config.toml
n_head = 5
vocab_size = 8192
norm_place = "pre"
norm_eps = 1e-06
rope_fraction = 1.0
qk_norm = false
bias = "none"
init_std_qkv = 0.0395
init_std_o = 0.00642
decay_fraction = 0.699
seq_len = 512
train_tokens = 182400000
Each number is 128 + 24 x the weight over its row's rms, rounded and kept within 0 to 255. Layers, rows and columns count from 0. Numbers have three digits each. The size before them is the row's rms in percent of the matrix's.

# up: layer 12 MLP up, 448x160, rms 0.0799, rows 158-183, columns 80-159
# down: layer 12 MLP down (transposed), 448x160, rms 0.0742, rows 158-182, columns 80-159
# gate: layer 12 MLP gate, 448x160, rms 0.0858, rows 159-183, columns 80-159
up158 099:124115149148115102132143126125113113095133164154157195116108147164136102096141110100134114122133125142081116189133123133123152124147090102181177131131140088137128116139158099102081058108131112126100123120137106085129143119107139127104135133
down158 104:147138182172128112141107170151170083150136137100129169146144100137152077100088129128158137149174127120098155171151091154170123105174176116096085119124127114129137147139115147130124108149114131151079112112112177102107167135146131090119130163
gate159 097:142115090149115113131088174155137112119139116124167152146122135146101124135148141124141121085131124142113129138137123132122154084077137134136103130136132081127159126166096122136152142163149096155120142086122084126108175113140135180126152096
up159 098:151145127102083132148127148114098168145097135134140106090116145063065125127136129073120089121119124109135110174156124142138122136128127131120145137154171096111166076136165102116138108105118096125123108083123087105141181098142128121128119110
down159 097:117172130171099135176164123126143196131147149137135143155109139119098117115126140184147179124136135128136137144153094111131136110125155138131171127129114158139141097136150129101083138107146147081138097178162122120100109160126120143113130121
gate160 093:114125119129114143101122106136164141109120089115125168153147123151090105114126117093164099140112153127088124127175130112123133137099164114112148170193146172166101090103133118140110132130116150148165161160133150140109159104105164108115116124
up160 095:138110115096127129156140129153118154087131070136123109104134123105093103169120093114155121132125108106150161138166140167111139179130111126158084143100095160138085105137163128123135115184140110135107107119099135128130149122091124146124132159
down160 095:161160113115124120110122116163103138097119120103137115103104116138130136133146110094138100132140152116147086154152155125111127151123127097139156139096122138112120106148133149104107138173178139125145124068179138174123109119107104130140157165
gate161 096:131128178113132139138177118140123143116135128129187116186111130105135155117083155101100111034117062143135111132146141125152115140102135102165147124124128111138123098151151117100109091128162117118104084152122111149125127139136148160102142142
up161 098:125133171127165152156095133164134112150089121120122093098134116159101091144149120166172154144122180143145118121093158102129144138129122137152128133141112119124167117122160134129139124101125171093130115124107148127169111126120125133163166143
down161 096:158157123111130110132124123110114123094107147130142088095149106073124160114177090093115144061148115096123150107131131120105128153123136129139101105117116134085128128126092145131145132070131098154136103107125114150153101113117157097107121108
gate162 096:142149144071191140125148134131127139192136164096117114143136130176081091140166094121161163106140129141142119163137107158137147126158102152166111119095085150135111087117143063140120142141125110103117156092108095132152119104137079150116150140
up162 098:129123121109145118143132165139129107147088120117110103125127123127135084093131151130158109132112103077122116158112156154097165132098148124130114140115086113096125120127121099109101158094124115123134158097091102147142137147148123119158096125
down162 096:155149152160098145149144124193100105130131179182115161132115114076131142089150164139163122150170118136126138121136127078126152122154155137088120132121136110120101151105125155138082125148111134159121102109110096129104131120125152118158117139
gate163 099:126138105095128111109131135133161150159165126140129153112154123122148171165113132133142136114154105119099140105156137069145160134116104135139127149132145140093134129135137118111113150154095079209080154099096082138137082154131134103128173126
up163 095:154112177141130159157158123139112115128109127106106124154113132127075106108173128084168134117084166093120103152139138130113098119113122122137126066111109130118165180101108137142137111099139133092133116134100192124103178103133118129149136153
down163 087:106143132120163134119117143121139123122144090096114104150183115150122123185138160143149145107166131101126101125148118123099062179151080113130139121142136123120144078132141152144172125121112130125117155128147152183136122117146084102126124150
gate164 103:105106143132137179105137110130127150154121128131135113151148093073130100158121128141090124119190121098123093161156129109107155104142158114149110102102156144152138098181126152128103176118115142079113127151201149165165109142133105116129112148
up164 102:137143122110101141134124125096138089157158198110136142078136095124127098167091163110102132092173091117143143141126155114117114132140163148138171110137157165158126134134132113100138124131038120138131114109150144102140125120135142103120131122
down164 104:124123125137155158120156151119144117143113142126123127150083131138135147104085093138134103131061125139107105150111117126092161095168147114157103123157120127152155096095142128109102120070134085125151132103157129120117138130148146123103113124
gate165 092:118110102128117166157131142135127171124113129128113129116139141089088112135099111152100126091117111161119100133125094148117106120120102134136122130113227127163160137123115126130127139165141156132094135147098177091162130080117143130100158114
up165 092:079136127116117090105155145101122102139134122130113156122077098129151087132140133093150136102120134158105134139154163094143151115145165100157141134120080133137120115177127132126099127117103154163118138155134080143141148168156161114150087160
down165 093:160074109120096120153148173089107165163083102125141120113159135145092119140102127128145138149132111187108104123120149136123101126109130110159085160130176101114150138106124110148154148133130109127113132149120138122132111116113128117109149120
gate166 099:136145070153136165138117121132068116127133123113102166080097086117128096138159093165137128115103140167150127072105118124113130095143132137161135102114162093139147151116127164120083092125119132103077145180158130143173098134102149152128132112
up166 094:112134132114164129118144131073102136154144158089095063134156174149093142136086121121098118141148138075144165128153146092127117144145119138095114136140106120086145119134122141107131121164122171123148156076141141133138129128125147091111107130
down166 095:119102108134121117113123100136137128123107079121155157086142084182123130125149127138129162107161070120159098142131123117186188130117106113099144175134128108133101111130119139090143098160112139139072128128125119114146158172132151154107128164
gate167 106:131151152172109155109129120117166167129128103194135075138129138115112149123155146105096171089136127068126128147142121097109151125126115110118095119066164115141131148119116107089140170159154152125163118104093143159130108141107156122129128091
up167 104:094178171138104105121094150112146125137120122121146095117111132132121134133142123156087139106119125146121071139127127141148110090149126103139115146139167137146102138169123081110153148135150148190144112098162167130148159114152106119106141136
down167 102:152164093145127144140160103111121137119123075146103080136136069184154168169123133096133140123123141115152134137112118120109130089100140130140076117095161122122125120114146117115095130118090154138133158129100135122132133114110114119133140121
gate168 100:093159111117127107118148096155123143132088099108130122123144154163132119121158112120107145109147112116114132125101109186149125136145104117150142218121129129111142137155110142103150098164122114115118101172192118129096123149131173146130119153
up168 097:126153147130110135131117136121086119117106097074097118127105159113106177083144141118098125144129151148111117153093089164136139090154084119122153164146126118128145106111083119144123114138129140145147118114122098122109124137145164127126149097
down168 095:153113143122093136124128158132162123170110154089124152141081166151155128160102157146123142141113134144081087131140155140140119133098166104106141107142136143155145159146164107113132152097148141104137126107117104101152129087141121142121107155
gate169 102:177147167107137135148116149165096108112095102135109123115138118103106164138105126129141133133157108107120146132088143126109074079125113137151166151099123104104183153141124095127157113154140124178150113092123113176134161108119135110096153122
up169 102:153134127100119122115095111134082181137069130101152065119151117124107148110133122090164151132120185136111167126074123148129120119156174185111167146124118101097172143117113122109130077126140180148116131107126126152101121134087156110122153109
down169 099:148122141106111119120147115128126171148088174133129114157111094087128133153166154152082078090114125157104143114109162114085107139104107109118110135147090149141105132122150156129118112162147150076155114124106117160145136167114106123128135124
gate170 098:113184145157115120093171148158135140121110127119133124144143064135154119115143101135099169094124109131137099149138173103134120128126097156149113119132164099114134156159163125113140123165140139115122107120059125134106104122099129084129125126
up170 100:131088115147129144116137134133145116125124159162083151108186149116120147133148116131118079158133116127129091143128146114113129143124109073131093128141107118092166089119109121191132137091070146140101140157073124098134140146127132132115087114
down170 100:112120085130126152135166155111167146105125166140129067104141117108164163108127153114112110124128162164108092148137068125132165126124134118121116142092133113156124139131123138154150104103130173177129137100150185107173092150133138162121091154
gate171 098:105081157113112078147087132155097108137097119129115118138107152124135123113110124117140113095119112119134094120127117146161070127138126127114106144130130094117142132148078091155144128148123116070085109165152146137143136114148093139143120143
up171 098:173105127126140075127110108077101090101145172111144129080097141153143123109114127132108119101095161096127084128096142129108097102161155128145159113189146118115117152157078142095104125143107129168131109138138141090095134116124123122115111145
down171 098:086138088111183177142146153138132159130155141143127087142148112133124139149136124141146176130106110177106149147144110107166151140066139111133104084111115133136127092132164146143154179119126122151145166117147125143116127131092173119128120120
gate172 096:119119116129149151142126126130192149180113098104115118142126095102147165144109124118083100091151146083136135110153079124167104129149173140112159175155104133110160116142144136144158113118113154109146151105144100126113130134141086145146152157
up172 099:137100107088122115104166124195138115078148097102112134153176158133109175113124129118146175172146142142097152109117101128127201112154118144090106170154114115138135143094164166108135116118128108099150105090148093126151119142144154098148088148
down172 098:136094161122098139149111127097113071129089116124140154093131157129130086159089140132110135139125144085142102090177146086106117160108163111128132089127156124100105115163111135116120154132112126149126140179153171082149151145133135131098114137
gate173 104:151121120099085127116146129143142073155108149075080110105113117114153093125116146160160162156146136142126149129173133115139112156159130127127139144154131136150121129133126136102104109124105152173151130171111152147139174121114107111100106153
up173 094:147169116096134103136087164118123126115131121116086145140134118128148163100111135155144125121123120097156188142137165131142135130129169149092132144131073114131125148160061137153157113105087147136139099145103101110107168157117095184131106135
down173 098:124118140110129160096125140117130151111111100112163130167134109135114115092133134085127142131148170111154128065111133142193135125122128119144122117130167067108118156153156131129151129095101133102091172130130164125114158130107137136147136135
gate174 105:106164158134147097101102161125101143132132143142122144130139188101142128083156092103148134097124131113149140139177162144103181132137145108137156136144114161136147115145115190127096145106154128137140169148147158181106121083141105135133122118
up174 103:182108140105101119135135112165101136097168097098122146115167145101130115120090144124143148119110117182083078124146147132105121112155108179102116146078123117114121166074140117129142096134109095145118096076117082085131167176102122152143116151
down174 103:128125115126149122108166129129079129119122097125098139166097131146157104106121163096137105162125128133120140093136156151143147140206145127119132144104142137116140101090130100140144134122098114136130085149103169150094126094131117095102145163
gate175 100:081111130126097123107132156115140139163168141194141114120140161091116139154132157152132096105149119139129129092119114108128145127139132156104130194127163162128130115127114121142118161152103088117134183113128148120147118135139131126099111104
up175 104:090096113119101116100118155114131179146177171161091139135157174080118156111145145141099104125123140161153129110127108106146147173132124147100110164129124110122121152136173129122154148165161109119174135080144149183104147107162123141123129109
down175 098:147100163129102151167075143145117150140144158129124116174102116120105159073128139143090134148125144150161175111196085089154132132114097138098150121155134150102129153116125127107103120172164138116121122134168124147122103105101110119125122142
gate176 093:067179118114117130123162097088093109176136186109135118141112144106140082105131158124126099162130131218106142152105144107150161118111108150133140141082155118119123180145178140140085088132142124116126110095134142122124093114134080141118125117
up176 098:129146151092142144108101116142160153130152172107094128150101141110124116124102131147168139086096091121126118159109110118106141148128148120152131123133133109130129095131158091102162094125143128159072133178103116122102113115098112149136081180
down176 098:146127123124134130118108081162141118126159126137111151144106144114119118125140089048119102138079121132092102119132095179107105098147129119110124095130099125105116076133081141149138108110125157089137176137129052094099150083163123107134162144
gate177 087:094139114126147097157171079148127120132156097135095149111143149086113126165115153132133090132147080139150089119106086163119150161119099127137135135119137140135138103123126129136134109122105172104151159079131121127101124139149160161137113097
up177 098:128141083128118112118145086127086110122148084098106119140133133091104112115156184129133140128102100121129130152118129164127135107149142173084103079086148105156146129108126115118130085085150113095094115154115140136118133141109140143116135161
down177 094:128109132121104142128141132166174149133127189145142115118150156144132158106125114136099108096135154176093114092158147132131124143158142087093128157139130163147162102063096111154120125113101128101119171121118126142167081132148145113123144169
gate178 108:135132130110182155087141161139108133094148169141115077109162107117094113120133120195158131129114127118115144110108130112133107184128115090126147144061137148130135130115120121127132089120157170114150108150114133150129137106128149158144071155
up178 100:095143094114132136110137095135123140074132140059132116126144075153092171125129110092107166121119139151086133112118118130136162115123122134078101175121158118114149077134128118102109094097144148139122093127136109121089121153140116114098119158
down178 100:114157122165123125112143139134091102144139113149130089146100110160104154082147129165122157143092112134085127110151116182107118163125153144119100137159116134136143134090144117151101121132119145133160159146094131157106140162107114105114128135
gate179 105:119135117153130138151146161113164122151131121129110135108136138128116121159125117151131185174138084133127093083191179109154088132134111110140123108160105146139135140106139100089084185130107101099158140119100102109161131144120182070105152130
up179 100:166131146126117100162169152160114154060131114118124161172109150136149127081149144099106136129123137131133108127104102138131170152132176092129142131120161148103170137095152105143138110121116114113100117138122137117111145150120101098137131149
down179 102:157135138153091139130096107161102101125142149109159132171126106151138137116170149117164129095142137164115145131092101145092122129170150115104084166109131090105168157097125147133133119111154108167143092154108124104122124166135129179121115125
gate180 111:168164069095144108136090128152101169116148171155075126128109124119128102123127120169165089134152143143130111154138157086119136165113117129143163142109113166094148113110111193144120163163149102127124143108090181151156155104133129099117141096
up180 100:127117153119160076144092146106144087155110108124138087127163157125122153127169136170141128136086103105098131124162093109115112110151151131109134139170116170116162132106122110102159091087115132137145159159116098131168142150130121142122157099
down180 100:134138148106131136090144139178119136102135135090158190122111105147123089170124124157141120073142107163136103158112088109150117144096096125139112124127090133151137132079128125172131107159130155088135147112109130127147151122092131137165105115
gate181 094:167126105134150138122144147122117084110127107147109110141123133122139143114098128086100107121115139092155148168121119151130115103139154121126170109141166141112111108155129139121137162127122093110092183098122165153118091132076111075126127121
up181 097:122140155156112117134132139135141121136122124127099101121123110084135109123104142132082174118127116172147135128135101150107110143178123156102102165106132104086147107205135106156106136111137166140134084123133189134166115147116120082125135163
down181 097:163105134054132154152101136128103113118162144159134111143137133149112136144158126139144104139094084117101151119130166129101152120107161098138160122137114159137153169106136104157112106149121124144122159167146102122100138142097119134150156085
gate182 099:116112130112153131091125131179134122092175117156126140126134120138169139158119134179127158107096170075089158106114122083153159137132148139118152123181114175187129141120129153146122081114091106159155114185119175137126123118105111129100136114
up182 096:106130145107133110109171134143163102127088123130083149123129165118109159160126135102152123143103137126140145162097136121125146070158094108136121113164089102144161126113141116126138126157110156125143124158147121135153107162124119109140143086
down182 095:108114121142137114128170148115131168146127155124106128127133132103134159146167102180104157105134151166095139144109126168094107085110150151097164103106132114141134139140119132116145126135091125090114101125125132129116139084178114158155091135
gate183 110:107139120130184168090154154150147125084135135115099112142149142101128082167092147171164134112118159108148160086138140123138141167139152104114091123106144106137145101125139089104088135152129119183169100151093139149133134126085112116105147138
up183 109:150142125112126104090132159136126129118144146180139059117131131094138097153089139119159122136084126091110134142127143117095113122108087129155111128152177141121103107126132140069120155165146112136133144077126149169148126094136154107123137161